{
  "n_layer": 17,
  "d_model": 256,
  "n_head": 8,
  "n_kv_head": 8,
  "head_dim": 32,
  "d_mlp": 1024,
  "vocab_size": 2048,
  "activation": "squared_relu",
  "norm": "rmsnorm",
  "norm_place": "pre",
  "norm_eps": 1e-05,
  "positions": "rope",
  "rope_base": 10000.0,
  "rope_fraction": 0.5,
  "qk_norm": true,
  "attn_scale": 0.182,
  "bias": "none",
  "tie_embeddings": false,
  "parallel_block": false,
  "extras": ["some layers without positions", "local attention windows", "shifted keys", "attention sinks", "normalized values", "capped logits"],
  "init": "uniform",
  "init_std_qkv": 0.0386,
  "init_std_o": 0.0,
  "init_std_up": 0.0386,
  "init_std_down": 0.0,
  "optimizer": "muon_variant",
  "lr": 0.00986,
  "lr_mult_o": 1.49,
  "lr_mult_down": 0.7,
  "beta1": 0.93,
  "lr_head": 0.00639,
  "grad_clip": 2.0,
  "warmup_steps": 38,
  "schedule": "wsd",
  "decay_fraction": 0.781,
  "decay_shape": "pow",
  "final_lr_fraction": 0.05,
  "batch_tokens": [16384, 32768, 49152],
  "seq_len": 2048,
  "doc_mask": true,
  "train_tokens": 475900000,
  "steps": 14781,
  "dataset": "wikipedia_en"
}
Each number is 200 + 40 x the weight over the matrix's rms, rounded and kept within 0 to 999. Layers, rows and columns count from 0.

# layer 6 MLP up, 1024x256, rms 0.272, rows 102-129, columns 128-255
189,125,142,231,217,193,175,239,214,206,163,197,156,109,263,120,217,175,140,187,173,165,247,231,147,239,188,165,121,242,169,210,227,200,260,215,123,235,285,158,275,263,161,203,210,199,164,278,155,213,226,268,228,202,196,186,250,189,251,226,132,194,205,163,218,152,222,248,112,261,237,201,279,202,165,226,106,187,205,177,146,120,193,192,249,168,108,292,244,214,227,195,188,247,162,282,164,182,200,166,264,124,232,169,153,165,198,207,167,219,152,217,155,190,155,191,179,172,180,210,153,229,225,185,242,48,237,213
171,171,152,239,187,191,202,224,201,205,196,202,186,243,133,134,200,183,227,248,232,175,192,111,199,227,208,205,206,168,260,283,215,225,155,218,195,267,279,191,189,189,231,227,214,185,195,266,183,152,166,162,179,236,162,183,253,140,203,194,215,152,185,207,134,197,203,201,188,187,220,185,207,200,225,202,245,222,200,197,235,196,178,149,238,213,203,184,225,165,244,173,204,230,221,245,252,157,208,161,254,206,160,235,124,227,196,164,152,198,169,219,178,225,235,178,232,205,215,191,183,194,221,157,145,144,209,228
260,208,199,183,188,173,164,158,140,181,314,193,223,143,237,263,284,198,246,157,237,212,170,230,164,195,181,202,174,275,201,177,206,253,163,143,159,227,244,259,230,194,155,234,147,209,255,190,192,208,166,265,218,245,192,196,189,256,232,140,232,166,232,273,170,188,213,203,243,225,193,237,178,165,198,172,180,208,206,201,245,192,232,182,177,244,286,156,189,214,223,126,209,118,193,232,166,256,231,221,185,95,253,242,178,266,163,257,250,217,247,237,166,170,91,134,249,192,194,181,210,174,166,194,202,166,240,174
196,265,216,137,210,187,143,317,153,220,213,199,212,188,124,231,249,224,197,205,226,75,232,277,208,164,180,218,158,201,193,208,171,210,191,221,151,144,238,210,184,204,221,194,145,126,236,180,215,169,141,229,217,204,256,214,166,260,252,157,169,159,147,133,242,181,224,205,207,156,128,200,222,180,227,294,156,206,247,231,172,278,187,159,205,240,252,179,260,133,207,184,191,184,208,255,123,205,230,271,192,153,186,277,226,223,210,243,244,259,145,215,146,197,105,204,226,227,232,267,173,223,270,149,182,157,192,256
260,155,256,206,229,138,180,171,221,140,255,210,237,182,218,228,135,128,248,216,172,210,154,188,224,284,120,189,179,201,251,178,214,167,203,172,142,256,152,204,206,205,248,231,253,185,269,300,219,216,176,214,200,199,207,229,207,177,128,178,155,170,192,173,121,150,123,175,282,189,220,147,233,191,238,212,175,227,159,138,203,244,192,175,191,233,184,138,164,195,237,234,227,234,238,163,111,182,152,171,216,192,248,176,170,124,173,218,231,107,156,147,177,207,188,194,164,202,249,179,236,213,172,169,109,150,215,226
241,255,192,230,129,215,199,178,232,244,236,136,169,208,185,231,174,132,201,197,196,212,248,265,150,226,212,225,181,221,189,202,153,205,212,163,236,220,247,198,242,208,187,255,176,213,208,228,202,221,178,251,143,230,184,226,196,189,196,178,224,194,164,205,187,184,203,206,220,235,206,173,202,195,237,225,281,212,157,194,164,215,186,206,186,106,171,220,212,199,225,208,211,189,254,228,206,236,219,236,259,252,243,181,160,218,168,145,215,169,241,161,167,139,232,189,159,205,213,249,146,196,161,221,323,137,198,220
244,202,267,211,213,197,213,165,186,165,256,287,187,191,249,213,201,196,171,185,185,184,178,245,155,195,102,183,197,221,189,211,121,142,209,201,149,142,160,215,218,190,156,202,146,211,266,187,148,293,227,186,201,198,292,271,217,202,161,195,173,212,233,190,154,261,160,265,183,198,170,201,251,201,243,163,197,100,153,243,199,192,205,172,222,203,165,191,239,226,215,180,187,169,212,198,210,182,202,156,204,152,228,218,173,184,206,181,170,233,215,278,194,278,240,264,180,207,202,226,148,226,159,187,194,210,210,135
169,155,191,263,165,145,180,226,249,157,181,208,174,187,150,245,185,210,248,152,308,204,194,165,165,210,217,196,157,205,154,180,126,180,219,176,129,224,185,199,226,185,256,152,215,228,181,254,171,176,232,276,220,238,217,242,245,207,271,236,276,165,231,114,207,125,225,241,193,231,205,250,221,225,249,221,169,159,155,211,131,165,203,115,202,194,179,246,232,137,165,179,259,219,175,199,140,187,223,167,183,204,178,211,209,169,232,97,263,161,176,204,230,167,205,207,185,161,236,175,179,192,176,242,268,215,185,182
289,186,294,181,223,201,193,193,161,182,258,184,192,187,226,237,168,195,210,147,187,206,193,218,152,188,184,211,245,215,224,232,260,198,195,219,203,211,216,186,155,238,186,196,204,224,171,203,205,181,234,221,154,220,221,198,199,177,287,180,154,173,215,207,284,203,123,246,186,246,256,149,168,223,237,226,208,250,132,175,113,193,180,181,232,207,225,208,188,321,223,214,243,154,146,263,214,181,247,183,242,240,196,247,254,183,271,211,190,193,214,192,163,246,247,175,189,192,218,167,224,184,149,160,175,169,268,150
225,161,177,236,232,120,135,188,217,190,207,272,221,207,190,188,252,127,124,244,200,195,219,219,211,193,168,230,203,306,154,253,243,180,173,226,170,223,170,255,194,238,227,227,198,255,254,258,235,227,92,182,214,199,150,183,154,206,164,290,219,221,270,226,245,271,157,229,187,177,167,161,194,206,210,249,171,165,163,193,159,224,260,182,233,154,199,210,229,180,133,198,163,178,206,199,167,253,168,222,43,140,228,205,120,241,206,208,226,242,114,225,182,249,282,139,191,201,187,197,225,182,221,175,194,244,150,234
210,261,151,181,219,207,195,195,235,154,186,183,264,195,223,176,232,188,140,253,260,254,169,213,216,187,189,327,213,322,197,181,188,153,188,207,135,173,202,271,239,166,171,255,176,197,225,220,218,184,185,227,253,174,173,216,169,204,90,226,216,195,174,199,164,269,221,175,203,190,252,214,230,268,147,169,202,182,204,125,227,228,176,206,232,262,164,204,217,187,258,183,227,198,241,152,206,227,225,190,105,191,288,251,246,168,191,235,232,212,256,176,177,221,238,135,246,215,180,190,170,158,161,212,136,248,236,155
146,271,193,200,207,165,195,201,156,144,253,208,215,194,199,238,197,180,219,195,322,238,219,194,153,214,221,229,229,194,182,136,234,163,148,219,156,196,152,196,232,171,233,96,190,191,230,199,214,191,163,157,191,200,263,189,229,203,248,236,242,189,211,281,216,237,226,109,231,191,266,190,171,208,195,223,217,201,220,212,263,208,193,286,203,216,241,215,187,190,239,133,158,231,195,225,201,209,147,177,178,180,177,242,220,211,175,245,173,162,228,149,201,196,215,210,185,228,139,147,186,254,171,226,151,206,164,205
178,227,243,255,195,223,212,252,272,190,276,207,169,175,194,208,160,233,222,178,149,270,151,227,191,187,161,205,180,156,228,197,196,195,192,200,194,180,315,200,162,249,171,256,282,105,222,212,240,213,211,247,172,135,211,195,232,193,250,197,163,234,118,176,219,182,336,190,242,260,147,223,194,173,259,170,172,240,258,242,182,234,300,278,256,182,191,192,173,255,200,219,272,130,156,234,162,251,181,183,272,180,130,188,161,172,198,184,216,144,197,159,181,203,199,273,176,250,231,196,211,202,204,128,189,230,195,187
198,225,202,251,187,183,219,194,145,202,167,221,199,180,211,232,219,192,204,197,186,196,284,252,181,222,228,190,143,231,211,211,195,202,237,191,195,193,177,168,150,181,208,179,192,297,218,216,161,196,213,254,155,217,219,169,192,182,241,148,127,155,201,246,252,187,174,174,193,182,179,144,201,160,183,117,199,254,165,252,124,191,193,178,157,214,245,244,216,209,198,237,229,249,188,156,236,126,176,217,184,231,182,267,281,328,139,205,166,118,212,192,126,232,182,199,244,237,226,196,238,192,170,237,170,174,260,280
174,202,235,214,245,146,210,278,201,259,258,189,112,162,241,76,198,218,213,170,169,174,217,164,205,304,186,215,137,171,308,212,187,189,300,198,201,147,197,187,134,167,142,260,170,162,197,223,233,209,241,151,162,189,290,239,205,166,283,185,164,188,143,184,123,170,263,252,281,216,165,228,224,242,158,233,154,253,163,214,271,136,193,211,156,187,138,187,239,122,188,161,175,212,161,219,220,270,242,126,180,243,243,165,242,216,228,241,164,175,172,236,156,218,214,205,183,204,182,238,197,198,225,192,198,217,187,251
235,183,223,149,252,288,168,207,251,269,206,249,257,185,230,243,211,94,173,168,238,123,75,289,181,280,248,185,188,168,206,137,205,55,215,250,167,241,214,268,255,152,154,292,247,249,241,191,198,188,275,149,96,284,155,171,212,308,122,235,139,194,175,251,150,298,209,233,253,216,199,270,225,89,167,188,254,275,204,168,201,156,248,198,169,264,197,168,156,140,149,166,259,225,167,165,119,207,192,174,194,238,203,149,167,214,207,184,268,183,231,180,185,217,205,203,241,233,200,109,284,234,213,158,246,188,230,81
202,248,192,157,216,241,173,181,277,192,182,201,180,174,173,142,167,225,164,173,211,187,189,201,179,168,246,255,195,223,193,187,220,194,243,208,144,231,201,214,241,266,239,164,194,212,178,200,223,162,208,155,199,176,173,158,158,220,232,264,231,251,158,136,231,304,204,236,206,186,177,143,213,205,166,194,156,182,211,140,242,229,210,192,250,151,173,144,249,207,243,154,223,177,197,166,232,248,245,219,263,168,219,90,172,170,227,190,187,225,123,171,176,230,289,227,194,239,133,251,152,220,185,193,206,241,204,185
215,145,231,108,226,183,214,153,188,212,188,280,159,120,161,179,247,200,260,260,210,147,236,219,225,165,206,198,253,254,258,198,162,252,226,204,198,183,193,239,190,216,180,307,325,244,183,250,126,220,188,139,182,182,114,161,185,185,183,140,212,215,190,143,228,233,186,191,243,188,256,229,170,161,176,192,164,202,159,145,145,206,227,181,213,187,275,174,172,170,150,169,160,194,187,212,228,185,244,208,165,130,280,109,219,221,216,300,155,170,230,80,169,182,260,191,205,210,246,176,177,221,267,185,219,170,236,297
196,250,301,262,110,169,147,222,183,237,188,201,219,209,264,185,197,212,140,207,229,194,203,197,126,168,198,246,231,282,234,233,197,169,210,211,196,225,197,204,277,220,165,203,203,210,267,169,232,267,180,193,203,145,176,235,134,155,198,295,226,190,254,154,143,175,198,271,241,215,133,190,182,220,237,166,153,222,161,157,251,132,204,220,176,158,215,202,264,183,224,237,264,246,240,197,254,180,270,167,270,212,143,239,232,230,189,140,232,198,175,134,114,186,124,184,253,201,153,182,168,181,191,173,151,165,198,185
200,142,231,198,202,169,185,177,159,224,242,223,248,153,188,195,216,119,183,188,204,181,182,156,275,225,210,237,264,211,228,146,246,212,175,278,160,261,250,256,169,191,217,180,205,155,229,233,192,255,258,189,204,140,190,225,235,195,221,192,223,204,192,221,156,172,241,237,162,204,157,198,97,223,186,207,160,211,204,210,178,260,236,181,223,221,184,258,222,168,216,180,274,188,156,189,211,167,148,174,187,195,180,177,211,125,224,194,148,199,222,197,235,139,239,116,213,178,166,250,191,266,227,231,153,127,215,203
154,189,287,173,213,260,159,201,201,173,261,200,174,180,175,256,249,241,208,200,117,203,110,159,156,191,243,220,263,218,257,181,168,194,199,188,171,164,183,195,195,229,245,197,147,246,147,246,231,198,122,181,218,202,227,147,175,231,248,157,220,223,204,246,191,224,250,234,132,237,106,174,247,237,246,202,160,149,164,203,249,233,191,227,192,245,224,247,219,269,214,255,204,208,212,228,200,176,212,176,145,251,221,172,251,233,163,99,219,198,185,241,233,229,232,221,147,189,231,168,247,184,197,139,274,204,237,179
125,225,158,167,282,104,201,213,183,232,230,174,205,192,169,177,245,175,174,159,176,243,223,211,158,137,140,201,156,177,285,157,247,193,252,187,246,135,253,221,191,208,244,124,231,258,215,216,222,201,103,191,219,194,130,190,230,226,220,230,200,218,155,238,180,145,204,246,230,266,222,177,190,171,189,192,172,167,231,229,277,168,194,223,210,181,225,127,170,281,162,222,173,215,169,214,188,207,164,195,176,218,170,224,198,224,175,172,177,276,231,295,186,234,213,254,182,229,228,218,196,197,214,147,228,201,156,153
170,215,245,195,258,163,223,243,212,65,195,217,178,242,161,82,167,202,295,219,221,194,169,235,153,234,267,251,209,248,239,192,185,138,264,225,154,197,258,186,227,114,238,152,194,285,264,180,208,175,193,182,196,193,245,172,237,134,91,234,147,177,164,141,181,259,193,226,161,260,191,195,184,159,196,178,147,162,159,135,231,242,189,220,218,115,179,159,192,170,178,154,215,108,245,215,196,221,208,192,154,228,253,195,224,207,196,180,217,176,169,218,185,220,197,206,226,175,196,184,198,187,168,224,200,256,209,139
205,221,169,153,122,227,173,206,221,214,169,179,201,158,123,170,219,162,139,189,210,197,260,262,147,206,216,215,206,205,227,191,266,227,256,175,157,160,225,201,263,186,196,166,148,242,205,239,214,215,215,215,223,192,221,230,152,161,170,157,170,190,173,157,180,204,119,229,202,166,170,146,190,247,220,160,252,135,178,205,245,148,116,213,169,257,206,198,228,199,212,187,217,160,151,186,225,248,264,222,249,203,215,178,204,132,136,216,265,193,294,160,169,228,192,235,184,159,148,207,249,195,183,140,251,197,285,269
190,251,236,154,190,231,164,141,209,155,250,214,169,195,193,113,190,189,180,213,225,207,254,147,139,134,195,220,286,190,215,240,185,194,219,209,188,237,175,197,194,163,228,237,271,173,210,216,254,136,188,218,199,194,262,185,141,190,187,249,179,194,158,209,248,272,221,227,249,195,242,147,106,211,194,185,112,179,233,168,189,127,188,224,185,164,169,188,215,171,190,203,229,186,159,201,157,221,132,213,173,227,214,234,204,196,210,176,186,276,180,287,191,164,226,191,160,178,220,250,198,150,219,270,106,215,168,194
231,189,151,218,286,225,111,286,203,185,149,176,206,249,242,206,229,207,154,164,174,154,100,293,186,233,259,265,161,213,160,274,112,219,173,177,169,191,182,187,231,204,198,116,293,232,125,208,190,180,206,292,226,297,223,246,190,218,272,265,245,235,145,197,173,228,208,204,181,182,261,170,201,149,226,231,217,130,272,221,169,199,189,183,140,266,206,199,154,145,194,274,227,181,198,260,216,272,202,235,277,149,161,154,267,207,173,188,155,210,178,168,214,185,200,192,266,170,147,193,151,207,232,237,257,216,196,160
186,204,278,190,294,291,182,218,214,281,177,161,169,175,178,206,211,186,205,308,196,246,91,163,236,212,223,114,284,230,260,217,252,184,203,238,155,206,247,204,293,179,246,203,187,236,228,115,202,268,156,292,258,176,157,236,217,159,287,202,157,152,256,165,135,150,215,186,167,167,217,254,204,210,135,106,217,153,285,177,172,244,262,218,172,162,140,219,179,169,186,218,177,259,214,136,187,144,243,189,208,238,202,167,260,173,277,187,210,191,229,174,164,202,171,146,161,244,195,178,205,166,158,168,133,158,224,172
219,182,241,185,251,233,238,166,201,239,224,201,186,165,154,295,223,161,261,229,234,123,205,202,193,252,178,241,269,176,185,230,177,133,160,183,160,222,217,224,143,140,211,198,239,186,196,256,237,213,239,247,180,155,209,261,286,273,244,121,236,133,126,201,173,162,199,164,162,173,214,172,162,165,312,188,142,187,179,176,231,175,189,219,212,141,127,146,254,188,255,113,203,219,176,185,148,149,143,246,181,217,204,141,155,177,190,197,209,194,287,159,131,239,150,243,213,209,238,201,105,200,226,190,211,171,227,199
# layer 6 MLP down (transposed), 1024x256, rms 0.0968, rows 102-128, columns 128-255
235,156,226,264,93,266,169,253,160,152,184,162,142,200,124,169,231,171,236,218,155,194,188,161,203,123,234,261,126,158,128,239,192,281,116,222,181,198,151,236,179,157,203,197,169,237,241,149,227,204,179,169,179,184,246,188,170,238,185,191,235,242,229,192,199,204,164,169,232,211,216,174,165,196,246,200,136,156,189,231,174,166,194,210,285,210,205,145,112,200,221,207,126,176,142,272,221,162,149,234,236,244,151,195,196,183,222,210,213,219,287,213,183,192,144,228,248,176,147,207,209,166,171,186,172,173,221,202
174,203,201,221,267,164,180,232,196,211,185,214,246,255,230,167,239,187,200,216,219,216,263,176,224,237,207,176,188,255,204,248,201,230,241,192,207,221,241,174,204,194,190,265,204,279,166,98,166,205,194,220,225,202,235,156,199,234,160,147,183,116,130,162,137,183,210,201,191,182,263,221,231,188,188,234,214,198,189,201,173,206,203,240,222,299,207,206,207,163,225,227,197,230,136,218,263,176,147,206,169,174,286,253,230,222,163,199,180,228,144,249,208,247,205,134,219,184,197,204,264,218,204,232,204,150,249,229
243,153,214,185,196,255,202,145,135,237,214,179,212,182,177,203,110,265,255,214,241,197,195,149,178,196,266,213,224,224,228,195,209,180,215,153,253,164,219,199,166,249,130,191,176,209,277,205,258,159,188,74,212,111,215,172,212,207,165,185,152,149,209,267,222,220,134,145,153,188,264,196,198,240,220,232,216,247,228,172,161,224,216,179,215,291,147,153,176,190,190,209,305,191,111,161,212,141,252,214,237,261,239,249,228,238,192,195,207,190,200,225,220,185,150,176,221,157,197,205,187,191,167,164,100,260,191,206
183,202,232,130,132,174,156,149,172,196,158,270,188,135,200,236,234,137,257,157,201,196,218,171,186,282,261,185,218,160,173,207,149,228,203,231,152,160,216,140,183,219,186,183,211,225,155,210,257,195,137,198,171,141,237,92,212,174,157,187,222,224,187,182,160,149,144,186,183,184,267,151,203,217,226,238,189,235,185,248,154,189,168,197,219,185,186,283,248,152,212,191,231,241,172,157,136,259,156,197,153,182,195,222,134,216,284,174,185,207,170,204,170,215,188,221,153,152,252,169,196,218,231,244,218,204,239,274
155,170,201,237,199,235,203,170,192,108,180,240,161,180,172,117,143,206,159,205,221,137,160,224,211,165,145,211,179,206,230,205,224,259,248,136,179,133,130,228,281,267,226,153,145,205,263,166,209,139,219,182,228,145,206,191,244,168,189,235,202,163,161,198,162,147,239,236,211,156,205,247,197,212,229,200,144,159,177,191,225,157,204,168,210,153,184,168,163,225,257,143,194,239,247,205,159,177,264,185,158,190,225,204,211,145,247,191,216,225,181,268,250,165,188,246,245,134,258,105,219,217,213,227,234,201,206,151
211,131,280,191,207,173,186,205,201,103,167,206,225,164,209,144,190,215,140,242,224,180,145,187,196,255,169,156,84,218,194,211,220,132,277,250,176,214,147,179,191,203,178,208,237,147,221,246,151,193,198,131,196,167,210,195,255,187,307,236,163,234,175,175,226,223,249,201,193,177,162,260,177,262,241,186,201,223,232,199,156,213,211,274,229,272,210,167,195,178,168,193,201,167,172,116,214,127,159,220,230,175,160,181,151,165,236,219,126,202,191,185,180,129,237,147,188,288,69,157,287,170,215,198,123,258,164,223
195,237,191,146,191,205,207,195,195,213,265,164,197,248,173,172,209,191,201,193,216,197,219,244,235,205,232,216,272,183,228,267,158,233,244,238,297,241,240,188,269,163,323,178,202,193,263,195,153,164,212,249,176,177,251,206,285,192,218,91,226,88,231,189,149,229,259,192,174,124,211,188,253,126,258,229,199,191,159,175,109,179,135,155,195,170,135,189,101,172,177,208,175,229,203,219,159,182,235,258,251,235,233,203,224,252,246,192,163,173,200,157,157,169,157,200,165,178,273,240,100,306,210,213,191,172,201,145
173,178,186,198,173,179,319,212,229,180,175,109,210,253,251,153,201,207,234,161,235,228,223,193,150,218,235,236,204,206,226,194,193,229,293,245,198,156,234,226,137,206,219,210,234,207,215,209,194,190,119,154,254,272,215,193,158,206,161,209,229,177,148,195,180,212,120,203,274,236,183,232,199,227,231,204,170,207,266,219,217,197,198,174,250,160,149,247,251,198,211,198,142,248,191,108,266,237,220,177,226,223,185,138,175,162,312,200,157,198,220,286,222,157,160,149,234,214,197,202,224,228,237,145,170,165,203,167
165,147,209,244,185,226,154,153,260,229,207,172,235,154,208,277,207,246,203,214,213,187,272,199,182,195,250,285,187,191,223,272,261,83,204,246,216,141,243,183,202,275,150,197,198,146,164,148,222,157,242,167,178,207,200,280,179,212,201,153,174,249,238,215,224,205,152,197,127,164,230,163,173,220,201,151,188,225,202,237,106,203,150,208,281,276,198,204,207,269,175,181,177,276,181,239,186,239,177,223,158,201,161,171,203,215,223,162,188,239,232,201,210,127,231,160,242,231,223,240,224,178,132,207,205,230,174,167
151,187,243,172,256,180,216,119,183,177,189,153,102,261,213,151,220,194,119,159,125,111,244,254,214,248,160,175,176,176,180,158,198,238,194,139,217,237,106,191,114,160,164,238,193,260,144,195,272,165,279,140,175,207,212,147,140,257,141,159,227,146,214,163,275,211,173,112,285,177,148,237,165,277,198,285,185,110,205,209,178,172,178,228,175,176,261,212,236,182,194,165,178,203,259,225,214,141,218,170,247,211,158,158,187,88,199,203,170,162,222,164,171,205,115,218,210,178,240,242,253,171,230,198,217,244,174,220
121,212,192,189,216,203,161,243,190,237,124,198,240,231,189,170,193,212,178,171,197,198,203,216,137,226,118,215,197,244,220,219,201,170,244,245,265,215,148,251,153,212,228,135,213,197,190,244,203,180,263,198,89,116,227,196,207,146,204,133,230,213,204,199,224,190,191,194,172,173,214,203,233,276,219,205,194,229,317,242,197,286,157,230,157,204,174,281,204,102,163,289,264,200,178,259,183,176,186,232,251,151,215,269,198,216,198,253,195,197,205,227,255,172,220,207,105,218,214,148,180,126,182,239,176,174,216,160
192,204,279,189,203,212,168,199,256,243,166,223,235,151,269,169,183,218,139,199,182,111,190,229,246,273,155,321,191,236,182,181,195,210,157,153,236,116,157,241,206,253,225,181,254,136,247,156,190,185,195,233,172,119,192,218,211,215,191,203,224,230,155,200,199,199,169,116,157,204,158,236,205,202,185,222,198,192,187,150,200,213,257,188,207,197,181,220,251,141,206,219,148,151,237,244,236,211,230,206,238,175,146,224,206,290,173,245,189,182,207,192,182,176,125,105,216,232,158,233,135,180,206,194,149,122,153,170
157,206,173,171,212,198,214,202,286,176,234,207,265,235,226,242,173,179,199,233,210,283,86,246,291,223,245,262,160,187,189,200,180,204,172,165,212,274,149,129,187,168,178,201,185,261,228,203,262,252,122,175,300,219,174,132,203,210,180,198,250,183,227,197,146,258,224,127,216,182,220,174,173,222,163,200,165,198,164,155,147,195,206,174,198,186,195,183,173,196,210,205,235,190,214,148,216,190,230,149,276,253,170,307,221,292,225,182,244,233,187,222,256,203,260,138,156,103,168,171,216,245,259,199,234,214,223,210
192,191,214,182,195,126,209,167,228,213,244,230,207,137,197,172,171,181,163,227,202,118,146,135,224,210,207,221,187,258,236,183,255,173,172,206,229,273,207,158,201,239,181,206,201,236,235,156,153,131,222,166,232,231,218,268,231,251,209,196,206,222,189,192,200,240,208,229,176,154,164,155,245,252,160,163,216,194,206,116,159,147,225,133,151,147,217,218,127,274,177,183,194,221,223,234,231,193,162,257,209,180,189,277,195,198,246,230,230,206,182,275,257,226,201,250,177,206,194,192,237,225,128,168,175,188,235,151
172,124,263,119,228,176,162,169,243,155,175,161,219,231,145,204,144,187,197,287,173,246,165,201,220,208,268,190,200,211,162,232,214,149,227,219,186,98,152,199,190,179,232,244,236,102,220,203,176,174,191,171,257,160,288,246,134,247,225,218,246,177,156,235,269,226,171,315,163,236,248,197,207,246,211,154,238,201,237,162,159,164,103,139,237,219,198,256,257,227,167,226,140,180,245,169,252,169,179,190,189,176,214,226,229,272,201,186,158,247,179,161,171,234,241,129,183,156,192,216,197,100,249,171,220,230,175,195
227,134,215,189,217,188,148,228,209,174,102,233,198,167,207,210,192,186,215,247,142,169,172,194,157,172,154,203,234,209,261,228,202,262,224,203,174,135,191,215,254,255,249,255,120,212,143,205,206,235,211,207,113,201,172,229,155,207,236,274,229,194,194,158,216,212,212,229,245,183,109,153,172,316,279,187,275,156,239,220,130,162,137,142,209,155,215,241,147,191,253,195,235,243,152,150,196,160,127,184,242,212,172,285,221,218,238,214,239,216,229,138,156,202,96,267,229,223,224,309,173,229,184,189,100,143,147,168
212,176,188,261,188,310,249,179,205,201,234,171,189,197,167,175,248,237,165,167,254,261,152,214,194,188,239,262,223,142,202,210,204,213,217,272,238,156,193,180,180,237,209,209,161,198,193,221,188,199,274,138,148,119,231,239,246,260,167,204,218,239,178,184,242,104,175,120,213,144,222,212,217,187,207,175,228,175,201,227,140,124,170,198,91,212,193,249,196,180,213,216,207,215,218,233,238,129,228,218,176,217,164,289,205,172,241,117,221,164,156,215,165,212,260,200,142,184,164,253,127,181,167,276,217,192,209,125
244,226,290,254,223,217,243,266,239,238,178,197,184,184,224,138,214,157,195,137,207,230,218,232,228,243,208,155,208,253,104,194,197,132,231,230,130,244,170,263,216,213,164,167,150,179,182,231,172,153,227,215,192,245,221,155,191,173,176,153,118,135,196,183,215,234,227,191,241,193,153,171,183,137,207,226,166,165,209,178,139,216,210,216,175,225,217,254,196,190,189,132,162,173,170,225,190,178,214,174,179,203,184,191,235,215,222,187,235,223,226,175,199,206,243,218,175,295,201,305,186,268,189,192,111,269,277,225
146,150,186,170,236,156,251,211,262,277,203,218,220,227,225,148,170,172,204,240,172,244,257,184,261,213,178,164,205,164,195,197,257,179,217,209,202,201,141,210,175,247,297,245,175,183,240,205,218,217,140,172,184,196,214,233,199,204,139,187,153,101,192,178,241,205,195,212,226,180,226,270,150,248,164,160,176,201,142,219,203,209,140,162,243,168,193,267,253,256,186,243,206,250,227,183,203,229,194,154,199,136,159,154,174,147,268,213,233,225,232,225,178,142,188,213,272,187,292,234,200,243,248,217,165,222,181,249
218,174,177,201,255,185,228,193,280,177,217,198,176,243,163,202,270,246,236,171,211,185,210,124,176,249,128,221,257,234,228,274,262,184,68,162,277,203,160,220,268,207,168,197,231,156,212,150,209,156,260,230,155,183,229,170,229,214,193,189,216,243,236,167,229,255,157,208,176,270,261,149,177,269,226,178,230,204,209,79,164,274,162,203,208,234,171,247,197,237,262,150,191,232,229,162,122,187,220,178,231,107,176,131,198,198,240,220,179,319,257,233,212,212,207,221,224,198,224,216,222,199,93,197,121,193,263,125
121,171,223,187,168,186,210,195,220,214,205,151,215,173,185,189,265,245,143,262,259,172,211,185,233,183,155,187,159,227,164,175,253,125,261,166,189,209,260,232,212,213,242,215,209,238,174,199,227,220,119,210,163,192,208,240,223,178,243,202,191,135,209,189,129,198,234,174,227,191,180,228,141,236,118,249,196,161,247,191,235,217,175,206,151,207,196,229,196,153,214,222,126,154,280,165,158,109,176,157,256,219,212,179,204,227,300,268,183,182,260,202,180,220,156,154,224,238,258,177,182,213,189,182,159,138,173,205
180,232,159,257,224,216,227,159,232,213,220,115,193,206,184,231,145,208,192,231,186,211,164,137,280,258,223,188,179,203,189,202,182,196,211,194,228,171,206,144,180,209,299,152,181,217,192,132,245,158,268,220,208,215,71,197,182,238,184,284,224,217,123,235,200,208,215,259,216,218,188,220,253,243,163,197,253,163,257,214,172,145,161,210,197,217,215,129,83,196,178,227,236,251,172,201,187,258,238,206,226,195,222,229,258,172,164,156,189,222,220,222,172,154,195,181,207,215,172,190,201,158,230,203,204,194,150,244
205,228,227,168,150,196,191,166,250,289,214,200,193,258,233,115,188,194,153,180,179,177,138,200,164,195,220,168,181,165,245,158,301,176,233,211,256,242,245,205,201,174,107,172,163,161,197,150,140,128,275,112,199,220,117,215,201,210,247,205,137,204,197,186,180,195,305,243,300,257,237,225,197,204,193,205,221,264,178,209,138,166,270,180,182,204,249,209,184,200,302,114,187,265,232,210,217,186,183,183,152,267,216,142,164,168,114,243,282,205,218,168,219,294,240,182,235,143,216,166,138,274,196,202,204,184,273,234
209,208,196,198,188,138,147,212,264,173,157,113,131,204,184,231,179,212,265,180,202,194,151,171,159,165,164,261,168,207,215,165,227,160,154,235,219,144,277,166,138,145,154,157,162,213,197,194,152,211,156,213,197,247,207,166,217,202,129,292,208,248,125,177,183,205,195,198,212,238,267,191,206,226,183,158,222,190,210,243,179,223,184,279,196,193,186,221,275,192,185,214,243,209,204,177,167,235,198,247,217,166,204,224,144,169,230,258,141,115,217,221,182,168,155,170,215,173,224,162,230,185,221,180,281,207,185,263
114,267,178,244,236,153,191,166,282,122,243,186,127,187,169,229,180,231,265,145,204,158,239,156,305,158,206,192,170,173,257,141,109,173,153,227,232,271,210,191,228,183,150,128,190,162,226,149,159,170,157,227,140,200,143,235,202,237,201,197,183,185,144,190,184,201,260,152,160,206,161,218,171,202,170,185,170,204,238,176,232,125,235,252,241,216,210,186,168,203,223,212,196,197,212,178,268,185,260,236,167,248,171,246,251,224,166,182,180,241,188,279,215,264,125,226,162,208,234,313,138,243,267,142,189,187,186,178
166,147,199,252,185,181,227,232,143,164,254,243,182,130,212,246,168,286,281,186,205,197,167,230,173,248,201,135,248,201,233,281,191,153,165,157,180,168,137,91,221,283,216,205,180,150,246,122,194,136,239,205,240,149,163,157,198,241,117,224,216,241,260,200,195,214,86,156,280,271,141,190,222,239,223,173,141,197,226,174,175,236,139,202,161,250,188,151,179,212,222,235,213,213,214,234,215,195,206,277,122,253,205,176,164,178,208,192,162,209,97,232,224,222,210,162,178,152,222,208,157,151,182,285,176,210,247,196
144,223,139,211,196,159,238,257,235,222,252,136,176,193,265,201,126,238,186,127,173,251,185,160,189,218,202,188,238,134,236,205,243,225,223,166,152,212,159,188,185,195,179,214,175,119,185,122,249,217,195,198,205,144,263,192,166,214,221,185,194,170,135,245,219,167,190,229,242,173,283,182,227,236,171,134,197,163,270,181,203,260,173,242,252,192,191,298,210,211,172,210,202,219,146,191,244,243,183,275,193,292,126,149,159,139,145,245,195,160,158,226,162,213,138,242,194,234,157,216,211,120,297,178,249,135,186,163